{
  "num_hidden_layers": 10,
  "hidden_size": 96,
  "num_attention_heads": 6,
  "num_key_value_heads": 1,
  "head_dim": 32,
  "intermediate_size": 256,
  "vocab_size": 1777,
  "hidden_act": "swiglu",
  "norm": "rmsnorm",
  "norm_place": "pre",
  "norm_eps": 1e-06,
  "positions": "rope",
  "rope_theta": 10000.0,
  "rope_fraction": 1.0,
  "qk_norm": false,
  "attn_scale": 0.177,
  "bias": "none",
  "tie_word_embeddings": false,
  "parallel_block": false,
  "init": "uniform",
  "init_std_qkv": 0.0431,
  "init_std_o": 0.00682,
  "init_std_up": 0.0431,
  "init_std_down": 0.00591,
  "optimizer": "muon",
  "learning_rate": 0.011,
  "beta1": 0.93,
  "weight_decay": 0.026,
  "lr_head": 0.0108,
  "max_grad_norm": 1.0,
  "warmup_steps": 200,
  "schedule": "wsd",
  "decay_fraction": 1.0,
  "decay_shape": "sqrt",
  "final_lr_fraction": 0.0,
  "batch_tokens": 32768,
  "max_seq_len": 256,
  "doc_mask": true,
  "train_tokens": 100100000,
  "max_steps": 3055,
  "dataset": "wikipedia_en"
}
Each number is 128 + 24 x the weight over its row's rms, rounded and kept within 0 to 255. Layers, rows and columns count from 0. Numbers have three digits each. The size before them is the row's rms in percent of the matrix's.

# layer 5 attention output (transposed), 192x96, rms 0.0655, rows 18-31,50-63,81-95,113-127,145-159,177-191, columns 48-95
084:161153129108142142170158107115153142150120143164116116150123088133096147121138131137160092090153121091118131152153160120106137174176117142122112
081:106165124150123137111131195105117168154157143114090128092126096117138124129137104130128091115139140073135096124153122143134157153137126123128146
104:099130117139113127140148124140142129129084124083158118179133141106092101088129147169074073125119108166116087115118117133158123106134090053131111
091:112105126146091167164099155121116123134175063142174105167114115119116105091139170141137125127140123113116104130106094138135109164103128106123126
079:114144158115144163136102146157163153153125176102140083117152113115098172112142124149153124136133146130103128141112148119137146125208151139110095
099:141152132096126141145107118107167142168109162138140141146124149131095122167114181132149134153104126111117103126110126125126129099156118124164113
087:097120143126156117116138108171116126112119132123089134105111125105084103131125151122152158164094129131112113131147149112155111120120141069118103
099:138083152126124136135137154136149089131078126128123141064114117133185126096121152132139182124131143101085120063114155079139173105128124140132158
085:122132151106179117155091122093077139113098121106138113158150132136098153119123141106115091133139137103114151123129142075117132148163117117098158
083:133137103086153090114160084103168120156108099110114138089148134135137148106108130149136112149132133131115071127101139130114117081115181083150186
084:148120157138160138141187170117138114108110101098130102136081167102114104097126138168120121163080122112134145143176116174123112159140136103099158
092:112137087134138152137132099139143156146159166119141139097159116095169135154111127084118091132108158128152117109141132140150168167080191163151132
117:147134091151158130110125146178187128069107159109146123122153109178114127122139155138142113168132150094141097109150158090139121130110138146141126
094:132147103109127099150129157123114104107103119134133114156135096124103122136145130159168186157127099131086125108103119121121080129146100125187138
092:107131142152129175065123149148116062129093158100131159134123155147112129178167130142132118130121088119121111082105140156137138134162127128105146
087:119146109128145141111121157103114128143145135117111155145110122123172141119108127137091116195094163128097132079114154138140093115145128129174117
099:103117119186109108143104160138110119142158112178099191112095085128141141155113114144138141121162115144124144164091159146109141132104106164079138
107:147139142083129113126150129150148156175131135137153115156157125147159121156149128140156096166145122095142119130138150107094105126144159176133138
095:143143099117127085158113111101136146115144147113163148134160140086091120140098145115125128083121108127124132171127150144163126106172121090122102
086:149125141117183107121129120121159139103153107130127115132100142113147091109129126164141107159123159159152109103153129136138106143120157136094144
119:140087129091136148080126122103122165098140103127148091156103133151176158166094102105132108116121148063129141120101158151126145103149185168121122
091:117083150166132124130096092151106135125143091091160085160156142143131052147165146141095101104135137160124101134109115161145111121145129137110112
097:153103123126094163109125165145123154122154092122117095105090143098167136166120138118117116123140152156127094095108077144121118152122146153147135
097:135108125144083173096103113117107144121086147102152102128171105089111111149097120113121154151108115140136126153158177079158140119097125158148133
096:102132139164121133131106117078141140108102135112111122180094127138100158108123162119155126125135155099141142125111134122129103162075096161132164
101:148111112111156125171117197111138112090112123117118070126118159146131098127129110127183128150179119081136106114127085142104109103107112116121100
098:068119165125179089128106074127135152115161155164137114144100144119132120134093126091129116106144142135118112154110123178099172153127157120131126
102:131137133140111074155142138155153107136117120172110159111161162100162129104101116142104093106150142131135167176131144162144153096120157093142135
102:107158113131169126117127104192159106108111170103149112161131152122117094072124136111157106137121105078125106132133112121122106159089163132177141
100:101149149114123095133151111131165125119152097140122107185114158145161130160121131137147099143108111152132114106101128137141099123155160155156136
113:135147171138113120143139098101104137094155146131113078128132127173114143112132144121120114124095120143110088105109128121174121145098143111165130
113:114135113121139150084083152138163092160104124109131109129164145112049126143105152145156175133125157092137097115108122154135141141119175103133123
113:101140103154120158120155135135156133107120159078127145101157124103094129114093142126129135121154135090108124149141126173142165144116121160098121
102:102134092093141166113131092127107154123135108123102143123101126127143171137128101118133135119153146090130143147098113142078162125137084160114138
118:168089119143086118126137100140107095117125111097132142077129143079124145115110137116161130120123123088087110137083114135120119084123130131097112
107:187115139129118116148111142126132110124169141140145145138136144162079138103160145122164088095112114162149106149146149133131125155141160137118154
103:174139127147139147128156125100114099111127102189143114143116119135104153128081055126129133092144110123133147100158110125141152112126171106126143
093:172153144132133167143105094091138090154127166167084138139135093129141141097140128155101102136149105143125127101128094131147102113146176104120087
108:158086103134145093100146151146104101144119122157107099154151131127087102076123117167163140129128140143145113120146121120116120127119176086116162
105:144163130104098117108086102133075145100142110138132117141088116102117113112164104152124118120125135116175117140129145144146126128074141097144105
107:125164183152150098152128106156123119103144106089124131143123110131127140137190147146157128155096168063142123136156174103123134141139096128129174
096:162157107149094124117149118125130145132113082170188137122126091109088120177145110126091124148138118102149143186113107123072078129133149118135123
111:148176158138146100128129122139145172130141113132158133129136117150142102160110163114067151097081150128152114102093152191085089100124125142123117
093:114145153117143075115138098108108142090116117161111145178121123148133091099103164104080109175143133158132099127131158149142110145156134127113132
102:183116105156118161142075119122149119119160150146166144143156135142106121138162159105138188089126135141130143140144115133083121101097145113132145
097:114129116154112155190126134163134164139129156104122160132140151124108145169159074108118190113148148111156117169104142144109137133129140145080111
075:121083123121176087153116074118108155163178122135109085152110126154151126098138107167135145146129133152151168074132107107145148111129112114128137
099:113112099158139102136137138137110121134095119155108135056125154137088161143111128126123143118151124105132175112132161125184147111150137120130141
107:158101123162120172097158123144168090136139134104144128137134152141125087144095152099130121146141147104154085154156119159149125137116171142125152
100:134091114111114139135113126095119149096154099126165146152126139108131106145117144164176165112104142129128076149111112180136111162131129111175097
105:110136145167134126143124106110092161123070108137117138118154149124156101166130137147091154122152134150113115163114137159111131119140082158172097
095:150126104135176110092117150136130149128115128143142134127147101091165143130137138070119096070142117080133163099137144062138148118102149120106135
098:122104131119126102123147117152143068109103125157145106150133107123135101125107094125173151107094099154128158097132140081085119124136099130149141
094:105146158161130132123146126119121098137146101106110122147124113158127131155113111128068094186143102159106077129126118147125109119126158124138118
083:131103105112143112139132089117108182129129154122163120092199106132143148178135113137155114155099120138158146115120141128109132140141155159153148
091:152163148153094134128136130108102082173134137100133119117095113124124178164148129121162137163163125154156151152118153149124132159148142120154148
087:148136170058165139140118139101142098112136127147109153125102100143121124127127151143158144122109086156120165112125145153166120118165130126138144
106:152142137100134090065094111173110138088120107111125135138122121126106149096143139122130137112101157142084129091118116064095110111148108128107122
103:092105100145130097154151109131131140163122097124124193098113117111130154133136112142120101095156140099134138172130148107149128137106161120145130
110:166113092121121109134106170116152132138120131098133153102104107084111106155132119170144122106094129131155096168151111150142130130100138117107121
107:096116125155128147111129093135173076121133097159103122168099126124131117150170150113147118154161158147151097152166130181107141139172120119099144
103:213107132174126123127142107123135076127100164124136110112112121121146114132149139112152132158122148141166160122159103155129136098132091150123121
101:177120126110104117102105115132157117090125141128143172124116129134135112162128114140148158133118136165132100082112133120138126130139156139157128
124:144118119128117119167141109093157080131112129134148159139171136136111130127117130157125098172116115141126120176125129135176078116111138125140145
111:115128097150098169128127101136138134138123123137087151129132122126175137104124143096140138101134148143106156146110131105089110096143086188151100
118:125132093175131112150117120098107161131119169124148132169128103169144122155132139120151106120134125142156201151114109115110106125075120139091137
113:114135101128136122157122110110104091154162100143145107125109110114140112108084168143135121119124120193126136192125136188125108120147143104136128
113:148154139160147101154135129152157147176158136137144147080123135142147161137123113102108085166103158147145149087120111143160112161128155115148101
109:137106160101136119142090154146147091149103140112139155107128123117131147125186135095133142120095076126108133133128079153122089136112133174125114
137:143132159133155139118130155131106119124146130167138155125131120122168098142114126134141167103163128135104107118108168158155136116138128083127150
112:148140108111106153134133129111101100154100074095124138154122142108098137144132114169124140084106070151125132136117104100128131159161119130120152
095:114135106099116104084133099119121119141123143118131126098104116119160159134177124110081108143100121144086159112153114111130110157075111133115142
107:132072133131134163113118121126125109126135124088137111083103122118127112108128118137130133133136121107093149132154143124152128141078133093091141
094:160096138137106140133139119111108122157119156146134070103145118163120101157145122159151116144100101136120122131105121124121150104135116148116086
112:115121110140126122120118132118120155123107084117082090136125122091138148113111110143092165123132091094149126155117135129156139145097125138146153
100:169117123159133147114144106098146121104102162124154127113143148102108150147135158129126149127121123119133142160125131097095130107176088132154128
106:132145117113097174076105126103169158124126150089118100122146097122140149117121136130095152124152163112093147132133123132124090149109144105158140
094:146131096164143139078140105089106150111143123093114133109141099106154150098128152151110158158133127135132161133150134116149146175121096095124151
096:122073124078135135132110115101126134144098093109096097128118129149128123129168144128113113116133153146106125090166156129118140142114133096115111
099:137123170175164115107117150163108102095157188189128144107139125183124146118131095098098090097132121164147142120155121094161124110118159102120153
097:145157118146164113131144136132185137150127120137131130141115158112098167081098115129115178105132118158156098103134073146142112130160093121118124
095:152153112141104120093120151109118168112116174113145129101084152134129143128158129120154105143101146146126128125160120130116155135133114161128165
089:094154130128106148087137128133125098136142090127113116142126103067148135141101140150125155129142101083126107162129156140144114116094126116086142
103:138121151109123090074128135142146121094127113161125163119093143134149135137099126110156122125128115127152156157154113152153145146097104134151066
092:130162131124143108104117112158177068154148088160127135141101135112092137107116125121118176148118101116106146135144109173127152092153110130128105
102:095092148144130112137111139153116181126170160172109136119097151162123115105121162151067156111124138144086142109109107136152123115109171119115073
099:119101139148117119091147123129091147121066148149124117123054129102148122114143129174163142139145117159147148117090125136141115151120113134108093
096:102122131147144153139152139135091129159110169053139127138108141152095118141141161112170133129129111148186129124116102121085117085136128127155123
# layer 5 attention value, 32x96, rms 0.09, rows 18-31, columns 48-95
105:131180129096105128118111129114134139125150174127119161177146151121116121153141132174097087113163132117131158132128130120124119169136142167095105
092:121157104134130111117084102141115143115111119094110075150126122179126137140062114117114117156147153101116085118099160138145159180121146086111131
100:129146150122128145090121143141112136142082090116135101126109137155140131142120122104095147128119132106147132112148132183159142102155119180140115
101:158100143150116115120106171102145127127136134109149143150078108148136118174128084107148096112104109138101147142136154147125068138137161139143130
097:094122167118101119142115071118112149134157145158134130113145134114104114108168141127145145147098129124120153174142104087120129121136135122181100
105:132158150138126158146143120170134146118153149170146118129133046126115165111154135132111143074113152101099120132111149153125124158125140169174159
109:096131120116107160109176100127126085114142164082116104112140100126158132126119087134163109153169091112122188109129160168101118108110151123133156
098:150135136108135130114168101153146109134151136132085144145121141131099103092120117134144133151164178106091126162101128158134116129113137142122155
095:118148151103152124127146154149118147142118132114131153095094143180134138149137135164084127160098132170117149124094114149137151123085161152144145
104:156132108118146172142121147166146149129115126119167109131145109131180149151124153090124165126128152140154129144105154149107130101097126096153104
100:106116117143155164123165186154135146146126115149111108112145116136123116119158120105138147122137141124131135121132150146125112116116136093087135
098:136147143126088147104123130072169121141129130104116128138106138129122119109145128095114084112119117110175139147129146101158159095176134150124125
099:118150125139133127164167101131136140136126156135144189129143095137141138168153146125124153116159139116147155117132150131134156155143134136132111
101:165151148141119150114150081148170171117121099152164143103105134138151112094120117176080141136125132108076157113163106129160109165112107129131084
# layer 5 MLP gate, 256x96, rms 0.119, rows 0-59, columns 48-95
116:173148122152119130127154127098136159101137158083114153108143064136146170158120145125107148142106153110146124145118132101073121111170158103152146
097:111147154142133186119110148136137128145135093121074124141133130119160130131111131135129149091135087091109092168116142125118135141103105116164084
103:122140182120172132125112110133099168135125142125147133128138106108093122121103163145130086159153088153109094099096170086125109109186116126160085
102:115116107121141154117123157163107148100154087152106132130101129132129146157119110141107157140151112126165124134143147161123106093146174110149123
090:108154100187141115117141154098126153135155121144161134127115148158101110082116107158131115098143132149083139145101098136158140141166118104140163
117:100143190113109148116118145164126125090152127180080175120112119147142139115123092075142159136140129133145144089153078126141148103120138099134147
087:131086136108090133144167101139127113155122130142153114155124098122128150153172144191109065127114154163132103074147155107122160117102111172093087
116:140128143083109141145112101130131165148139123162127154183083131168076077110114118117117167156147162118153148121137152155097122137122066137082125
087:160136130090166127076153057155130106116138148128175142124109087157123139118122096094161090116105115163103150129132136109120089141146143121141146
104:156125146140112146114109117123126133074104092153091150121140097142132143113142144154126126151164156116094185073124114143149123095126148112093113
097:115146088099086143122202136136139123123101141121141114135154117128110093095130104106170120128145128141179126139117098136097119132112135098133159
089:163120158151088106123132159100116132148101096108088126112174089148107145133160131144166126131136110124128116086121148139153100145098145134134108
094:155052146156119110164104116107107146145152101149131128105124088130099122071095137143124150092116120137141128128096118145120135103117141135151123
103:145096098133141181147135114093111149127129174109111148095143098139106152145128113135147107171146144083105114141133127100107144152135151103146119
100:115126157105139142159126087129152140136163162164115166141164133124095137112126129101135148124110153133093143112118144128095128128138137088132151
087:110113115093112122150157117113147092137109177149111130124162109138106078159126154141091116119067116130156184141099135138115135126158112116142132
101:166135152102150139105125160145156108113135164141144110134139142124102118100146100108121163141145184123115124129108153175089134154122127095121152
080:113100135101130154085135132139191123145140125138105094142125124119143110081130117159124123127183110132094083105079136126106130151121110080096145
097:114160136134152129113119152149128116098146078136150105135054132147150167141121158139122178082132122150104149126112112112102139150124132101078096
077:165174141148149100075121140160102120113109115119174078122128131129106103118127128097138138134088112137167122108136131143135135123164155100111096
093:093125118107147115128165109134153110143123142138117113123166092167183156118150164154148158150135143142137114151111105180119134126138104195162117
103:104144107160099167125069138155146175169169133130121140091126123169111115102120101110156080119106163143134116173163084087102116147126147108098116
100:141152101124151096143130108150144140142118117152141160145130107077093158124106134120126115097132163147112117127141121130135113135127145146128143
101:106134165111106158144115158173124106138139105153155128124115136141182165105151153103168122121198153177099108107110097141145131144137113138165147
102:147126159163104177142094117119132146150187150156135121112138152126129114125118130130115098139088145158100103107168119091114167146148103084110124
107:112197122098140164140158154145120120086115117108131098124165124102108135118122077158094135096132162115135120147161115108150117108137119116145142
089:131130115191109150153153093134115113170143129093173085106112112120096145118122114155084141177129149092138109103118124113164127152137162101144185
098:122089106140132112153134087159129130098133145104127170152133075126108158087131078100179136135136134154210181117081166142142140124135127138132130
111:147129164174103114116150092102075119138101153138177092100093110166127144099138161150103134126116140128150147088119101105132092136169138116125138
091:129148131151118146169135142122134105125089149111137115123104152148129139120090119105138097105082078139157094124089155142091132109124130113131129
091:124120154137199102142145125124109093137127097112145126146141128062113139126117149156133120112094139124135101175164155145127076122130106111088130
094:136112152131118153086112117098096135132166151129139124135066088141153126151074104128115139155113143129128170132123124155103142138131151167107097
083:145138193093110119160090113140123128169156102154102108087151150116144140085139115123145125111127111114105155116117118079125088139100150116113099
108:145122119145110107148144145116124116103088099143104118135110071148118099108151183104142116105123091156115113114121152131152142148132165159108139
094:149153120176117148139145125148129074121131076121100161150102114120149144131150136127068127079113104123104119133120082131154114113108134092115157
093:169090161112100129066130111134142125154098124142160149107146111119139179135140124131109152136100081118141122156144099152128135115120097108129143
086:154119126139124146143155191077141125100135135127092077146139109141124141144140131157115115093120129164108113129123128108093076140125155109165131
091:126107104134126146088136111113106087195135110128115147125132108116117158180129124154134115131147164148069140103134162071137111094109141122082138
095:165118127088117146110117143171101138105094124131154115157102111145139132171134132151118062105105168121107126136141173149156127140095091130131147
109:122127132129144138144108093149147107129097140111116145165113120112125113083133186148168098184149113120126101176175162097094142105083123134135137
105:136127146173140122142130120143151151133138129111117160167106115120130145105170122145153099159099136147147162164119088097114134155150123134154112
100:120168104094175152154121142136125154106128180152118173122130088117128161129115130168114139159128150116140160101151100135177114156123144131110152
086:164153127144073138155081109145150139146098095141126150135153127126086136127069220164146132111121111101094091126116149134111084100130128099136123
116:143118132164111108134119123165163103145116127106108163133110115109148131178106171134138174132115140095145118103072144130176139119113113085143159
119:094124146120115127110099160132111152070134114120149114158104110125093138125099129143152121078069126102126166127133126112154131150143082117138132
091:147095129144151130167144095151128091146137117113121092130140144139102203121116079119129119164160070131167147110119123131116150103120095132134108
101:158130111140092166101113140146139151125127102149120152114105139148104157120143142151106138156120123160086136119147108090113099124118125105108141
086:159154147117121132120112131134129165108087128125099112136094156112162104101103126126144146148165136146126110115135114196072136135117128138131138
102:116139107126133154097104180113131143153157119104133122147101135124106145083125137151165064121100106125152132104117139192133107142125140099101087
083:099134165124142143118089100157069142105181118138149136140138160083098110161106157150146129131168145143115099147119117100119176100132127090155119
109:087117126114163171138086120141149075107137105140113111142149131107136144134159119120127100093138132144112115167083082138129142147113144100145120
095:175141116119144148138045129141148146133142139131088145117157107117110152122141122133131141128125129121141102123152147080163122128184148122082132
092:147125129124114087155134096130135119097153135119139121093129182126146125105117105094115142127135159038118120123149112141123120123076128130124163
105:113093106153123092097096167090127166154120097164099108110122151107094145136152111136137075167123139105119107151141081117131123137130133097134116
097:121093120159149120145136115087135121158142149146093137141059143161100131125151103125090113108092090103140145124113160124127106141121114150143143
080:136103067135136139115139124132094142114134126118146141172139116132111157169157087127098145172116135084100117165120144105125100115139135128156110
107:150132137135117151129116129124087155128037096151158141138104119131142140104098162149081131133152109141147104130129109182074135120169076106100110
089:147160121103115127134121163148128119093158166133155109183147127171111110116143138157177173129078113150112143072148172163127144108127138136123140
101:141138090136138141136148128106107117137174095143104123091119172153095161100173108147119116110129142128126129099156128122141172160095130119131084
121:160182156109104146122113125166156142126138127144123151090113133176156159101158111125143101149156186146108134162128127119142114149137105134107112
# layer 5 MLP up, 256x96, rms 0.111, rows 0-59, columns 48-95
112:136116090126124150117122114139094142125124132113141114123158100116135119127169119161156115090097063121113115104161172132163139115085165139148131
098:157139125107139168104080159138185102116078121089114164153103118129144140147122103134151147135112072131133129101104090131130140113146092054126122
099:131097130106143137162117125149131084111130100097091117142092162122135161136133110155157107133096110085123118086107104154116104138144135145141169
105:127107169138130112115112166100104096103127152128115108162135133120127116092094133142152155142124127098077124155163121118160117113097140106138071
098:157089157132131134150144091150161097174135118186124152092155109119117136150112121192131123118137132106114120115145163107170141140086141152100116
118:129167133117103113080135142129124110147117134164131140088128157201157128118141154129124093133076091169135109179156125122113170112146146137123131
087:102142159135165103082098127130115139120096167069113144120130139109178149145161116152145120097082121147127146162101127150136092105140134088110133
116:139116153077139133120155144149154155135130131069129125109114102172107130164127173150126107138135143124150111164121102091070088157111149104129124
087:129142150124104121123171081105121162111166099157172086132126120129128082149095133109149118153121117137120170121120105107143095161132160157125113
108:078104098164153151126106125123131126156116163122116094130133172117145146132107168127176110145140130136167136134130165149121119138096092123101088
088:183091106111120131114148152141155080102106178129147140164155139152142101134065104099143103146148133192150094139131103132106126136144156147142144
085:110142122134145147115143121094112149144094104104132131158127149119103146167097085127104137160157102101115128167114159096155142121096126144131112
102:132168139104151122142125101142145122140139108141203155139150139121166127138091113150117133146148163114125107121137093121155102161117161149155096
116:132117068104159139121089126110110094092108128102114146122159128059136151115114142141158112134150171138097104127104147121102157135091128059157154
102:128140160133136143106170136132149094119156104152078122078116131106141117130174114126125093162138135144154115116110111109159166108106155146131083
088:118097148171105129155144143123149099107138098080131140145106144111115146087148129154120156159148152118114141085152102117120123083115133120082154
110:131071155128167121131156179147089125169130135103150154119137103150143100131081117088158164113069129106150127117126120126175104119145136111133098
077:130154164160148144118105101168108122129093127161125128123143102113147106119164142138113134160068148114140139153151115135140126150152130139162111
101:143152117109146088091150158125083050147139126094103122085128132168105114131146132123129097127095145167145120115135155125117134138180147099124090
082:137100138146105092124128127099107104149135161161161130109126167115115125120173118138129084100092141112114144137129120087125153118128134126121080
099:119130098139099105126136097134120099097134111183126097086164136150150093137100174108170089100073102147101136119082141161139176158171135139128143
107:160127070111150102165079061132141130148092140138127132140136139114122141090128099129132125092131152116135097180102135103141141132116108160153128
096:145135163133124162090131122133117145128128124144164140156097118105111150132166122116166126121115137127158089089137169083103111147143139119104151
104:139151102104127118058113128146080179125115124124119107155177150105135103135117097135136136120132108150182102135148146171142139164145109117117126
093:088149124113125157092117102112141130134091126096131149126156163182117105129140093175090151104164074157111126082150145129121124102103123108133121
099:089173152140088113108146128141121111172143084158144163116125129127151124142135123114142165121164114133127141142121142142106154136106082124137133
089:110149108091170101150104165097095153155114115124130141101114115106096140120134093146135142109120138101150145111121115152179105180079132149098158
085:162141166193108111162136110117142120161124128132136101115154166121144159191096100109125127135164136132112134122154137159107167113153073163120143
103:077164170102110123126135131099130119139093103183107074148127123139114082114178144128099127103163106115095150129129163135117119110102130137125144
095:161165100115122117133131131121128130136136170130161137150109124155134147130112126109084140124084140164164121125152110102135103121163159088165152
095:104130149133136092166136164132094159138114173127150144095127165133143139128124108108151123122077134111143136124133086111138109120121102144121124
105:128116121094113151130066149130155122126085145111110106105095130145135123090102087140177127180132132133120148121150165179134098134127122074136129
089:121108121146143113125147113124106131125190135107114141112119157149161117114116091132145109183113118104068096117105126164134101170131170100095135
118:119134084170117133162143119109105101110113080115085127137120106127127133162135124096113097079091097121092142120111170113130116116133136141146064
101:170114111121110173083103145129154095127135139141101158154113121151115082122077117128109127080131125154086126147087163136136147116105150130129131
097:144132129133105146086105146124158101166094129125076165126116108135136151141112121099133168114117124130134120163105139132099104129146115075130115
086:131168172116116191154120128113163147118122111120113184093100107123127079107100165147147136173136148091097118112137128163108154080127156158151125
101:156141144118143117119107179144110156128124109112111148133162113099153140135102117152136110157088122101111088128111119144163124172129146128139102
095:153128109134104078127127131129134187174121126105130127111111140115169118136143160102140171137114142110106111124140120110159130107106098182146146
101:102136107152091127084120117135122109124143095139139139153143125116141136164122128105187134149142126173150152088090109095135121143141113193123116
102:140154122127106126142058099143154113115119093110136108125143063090143172126197128140114090116175101132069118126161092127157107152129132150123066
100:061158146133152161126154097079110141117127153116149126137132122109174133120105172147154171150162131137100083139125163156113146129143131143157175
085:127156098167094137126112114161154102139135140098141182117134132115118135169160159137144159156100132101122118129141130103117104142126095109120114
119:160145092126142099144176159129128146154112142127139107143177094126114164102113101138131180134123118129106132110170122115148172177062137116132155
108:165127121090131154154130135110145156127110113137136158170134096117142119164150092106148133102114093111125162129112087155135144130125117093140135
105:141157115157144135137120076129112136139132146110142087108172153127158155095162153141134155145129115130127130162079109155146110101102095137123119
105:114073148121177158140150140087105125155118096161102111137122098098136123195136122147115122106142165125156101106116109151130146133176122115101112
082:121111117155139133099133152103111148083123143124116101154159113124086164153153129171155154126109129094105141158094136103167111132143146094160131
100:139111126159145103111153129142131114089139144155075108125116127092133067143107153095102161112091125174129097131135092111128107129138152165116151
088:172105135138116118101141137119190086165169106138140128121143139104132147079134111181141135084164130134131100130141126115116097103109108080113147
111:146152129094140084090150128082110125143100132151140134159114111108086122116093093132138132141103096108099109148147131143095129151121125112107124
096:097123144100161156106154177094151101108106159126126118094155119161111138143143139114139114170152086093097125129171143136101129181152135136124167
096:147107132185091183153136118110127132180142099122129101150121112168140133125145113139170099119103094184103145115129115126149145116177128145125113
117:133127137158143105092138142141105096124117115146117123105140140138111116110142123095160138167159122124153141127176089062138144120124151137074114
110:111093113128113114131168116133138121120108110126098121143145120123120176108132082134166106115079098150130176101119142146149168146154109103131160
087:137147127139098143135153104092168149144177142106196150182127139087103131155085156141127081122147137104123127165153109147131184113147147078154109
096:114133166144107151118143151108144079107198150103107137089131150150097139172160109104157122134092168102100132167163147133150115135142150137075144
095:156130188110167149120121161144140145082137134125112132126132160101112092136103142131098126104164133180117091144110170166190095160102105122125119
105:142151162156130072135135111136134135096097155184146129156056106089173126135099153093141114114124117101094126165099108130142125141134136124103169
132:078137106139148140113115134076136125130112088126105110172141102135129124156132159150110147139158127167128163137157159159120138163090113093120129
# layer 5 MLP down (transposed), 256x96, rms 0.0615, rows 0-59, columns 48-95
107:117136170094103154120123081115123178098159103112107112109113090137137126115148127118116153143089140130163172101121149165134119157183128140166144
100:128126107108152110113122118118113158140130124159138161122088121144110099123133154138147168123131140157072120140099160104087092153118138137141081
104:129070122102131096131161084111141168107078123136159091146155084128109114129152154147125169093157119134109158127180120137128135097101146111114111
095:160098129137174118134131150147097155077128139094094090131153134151129169199143122135108099141159158108112122128086119110165108101126128121147087
099:119141127155135113126084131155152149174135104127094108160126156126131124122153122084208153154109136100140144122133138161101136143178144084141138
119:156133144123127123095123147135123109176132158122175121107126083104102158171181138125138052159136143159108164148150139135140100161108066170102142
092:105124168088122130142165139131103136088121131101149150166166152157133096121144100114122123146182149120157106125138134122133120119112124108109146
109:160117100115127133123123155169119093170090146115102127115153119138125129149105154127147141117073091112120103127144149102138174145145101113150077
089:150128094134142178145136129099143124127120119136144135104119136098093104168118128118143122109155140113112146115127110148104156150157120129127132
104:147158147127125092125182125146110122139101149127096128119151108107097186159143148153118117108114126106122128088078148095125106139134155125119154
091:136079131145112156096092119075184115161135051142136105167154118129108125163142123127149133130164104112141153129120090095137139117106132132103148
092:097170121131127158101101097176118104130077152147118113158153152121121133126141108078119123089132132155153149113111158099122108110102120125139139
099:143121118134108123117118162120127123097136147157149151138175127135098107119173126142174114107078133141102159167130099146143128150111159136099158
104:079122175155165112109132119116149114063123150138135159138130159116131097119136104112126135142139115143179101116112135156142116088121137176129159
103:148131138118129175131150125084138149177101120124098149130175116145152150127123103129123097103108142095139122133131136138154140155138163147083147
089:144148135164155126149099128158136101143106165109115135156167131122071134154133198116141100104123138127116186144101158173175134147136125116122109
100:147128175148112133146151143144135095120115103087191125117146078113112159134121093132099128111105108138133098162102169102132113125127112133109111
084:156116102153157117116156162146152107159142091154181133126099100118130147121102114087100132090120139093143128152087131100140118125122110131090125
103:101110157121181135103138149147130149162085145128122140096180090154134120162117106101166118155120075126104133098126106113119118132122149148121107
086:102116150142150096135160112156101099123099099141129127126098184130123092152103119100121145140117129106120144151131095149157123154148121136124101
095:132155090129097163129131124093149148162096115110163113141136068106148165140177140109090124157158121129141133124102132162117090118122150141079126
106:101091143160145091096122138125157118073139161120149114069153134179126096109126155129095159157125113113085155136116133108131135134171165091139141
095:139118142096131120198159131089129066160123122087120124177136130126157101146108138079120124116124163123137113117131143127125151120138153154152130
102:158135135104119145131143126148165106122106138138092149159133133167146117110105144099124170115126138108078145147074096151132115142130106144138115
092:109116100086134146162117112148131126081122091149069129103113154089139155130092145142150168131142109100134127108120170110156114147101094118090154
103:136118132148080124135117119125144150138128105142120136141079114159178156107144120112116080105146149146147087135096176171128116154135109129155143
088:115161114144129174114127115146140144114152161132110145137187150157102106146141101143127088127071107124145125117144131121126124132171099085090133
098:171133151123079112106138144153118115137113134107147135081154149199145106119078151137102093151071127118139123187136132115151125138098117122125108
104:131097123156080113138129152129132126124144119088130136154124093129146120147151146169137083133115132142106127111148117102087126119128117129116173
098:107116092173141113117113113126111125090117125131102115100151140109171129141114183131150109118156135216097145148105119154150138126130085102151126
098:109124146151102132118129107149138091116115076119165115142152107139120102128093119138096164100131076116075124125152115202148145143142123089126106
100:156173109145103107098148130124159113162171143137159121074090169136143151124147118085136102089152124137126094126125128158096128099128103165163102
089:089108113110126133124126107131145133088104183125113092166121154106122143142130097174092121133130113171152167119175113149138133128160157131099138
117:135130142067137152159134114102132125118125162149107101122118165160090087099103118116146141149101112159148141133136129140109148152111101101139136
097:136130113109141126126081165138106098119079144111092153139089134157130148108102169157183127138166114125129110136150105121134110145120128179161147
097:096128092116111129176129121131181144175131118138125132144159098099137132132118119110109125149140151143134127106160133120136117141115106124144137
091:133129144139129169157155177123123161162137086109129133137142138156123132167177130145129146128123134126069156129133152133118102110127115110142132
095:128132104155132119122124170113115137103112110087157124115131113178133137137079112151146107132107163159152140124098129100146096144130107073153120
098:129138158165139120134160138099198112140147101155144124153122135101133151169139149115143109136131172129126128133139124084153090135142115126151138
104:108142146100121124101106106142118149139132108100143101105111120124153130169147136100152159111143104155124131174088161138176095110132128128104098
102:132126122108118109126125130123136110098154135107174121123142108108094135153116163087138115169089170095125129153131155158132126128133092161131071
101:144139110101174115107081107117141119113088132090142099089105128146081148150098163152129101158152156089128141150159125123141114100122118129137108
088:097134140130163136133135141110106168172126103145116079132162106144112125163129112128119108140152127145139172119122110114137139091127095175136129
109:135126125154161123140117134132110101094104149171138118125113134110105137063170137121160075114096107168125156117125135166122132174143130129124140
113:171141155138152150137184113115109127131151137120099122095140163108161142068124134137110127175130124129114136145123169102147138135150196158112134
101:127107110130146119119101158119106141173105104127119141169146123124116109191124086100177160113135103135128149149109104094149102113087124096162101
102:114112151123156120167140097143116130123102139101200128118139111119155147162147092120159121116139119154127174104129145157124129097150130156149159
093:165122144150086153134145110111131146122090136102151127176089122076113154173176157144148105135130154146134122113171122127132120115135098153145134
101:111126155160094138124167067134098119140135148133163153115092130103160146128119157126130083108168123150144128081114117130115112171134134116140164
090:144101166121155179132128115173126111105121177109091146118139118110118120134115117137115115097130124126130164132134099089129111175118175109112083
102:140116087090160158112162136141153123141134144127100118118163114136148143121124171112113153164158125131171116139137105088094120092093174122147108
097:118090119078096131171107087112110129148111167135129097147141125131091154132088119131131099131161104081117138114153140123148117079120110106095105
101:125146103148116151077125111105124181118108106116102157115114104156100120112095119155108142136125112150097122126122077114173098140158081149142134
110:120152121145147097129122164071110127120102183170122124107133126109092177127089164099106156147136146110133207107125123147109126110132078123120112
104:152162131137086134125139141142164114160119129102106135068124102125103141117121102129135097114131101126133135120146114101130133080121152145139137
083:123123102080081154127124143159074063137159135116118149145100107124121111107108100112135137073104080129113109098095133088131135128134122139123138
112:117108127165103156121159143098084146111170136134099112108125092095126122163127109130172133155093104146107129147113164112175110131114124142174129
090:160104121150099086148142114128118078132146162125133113139160085122110131123125186112123140127084085088138123124133121098143118178110094109106143
108:120192118108109138128166113122110139125074110108132128098142151157133157168118151135121144132113145160139137174104102108149123173151144132120151
125:123171140125159146144116140112133145146112155092101121185112113131119144156153174135075131110144158107116146145119168154094109135128150097127119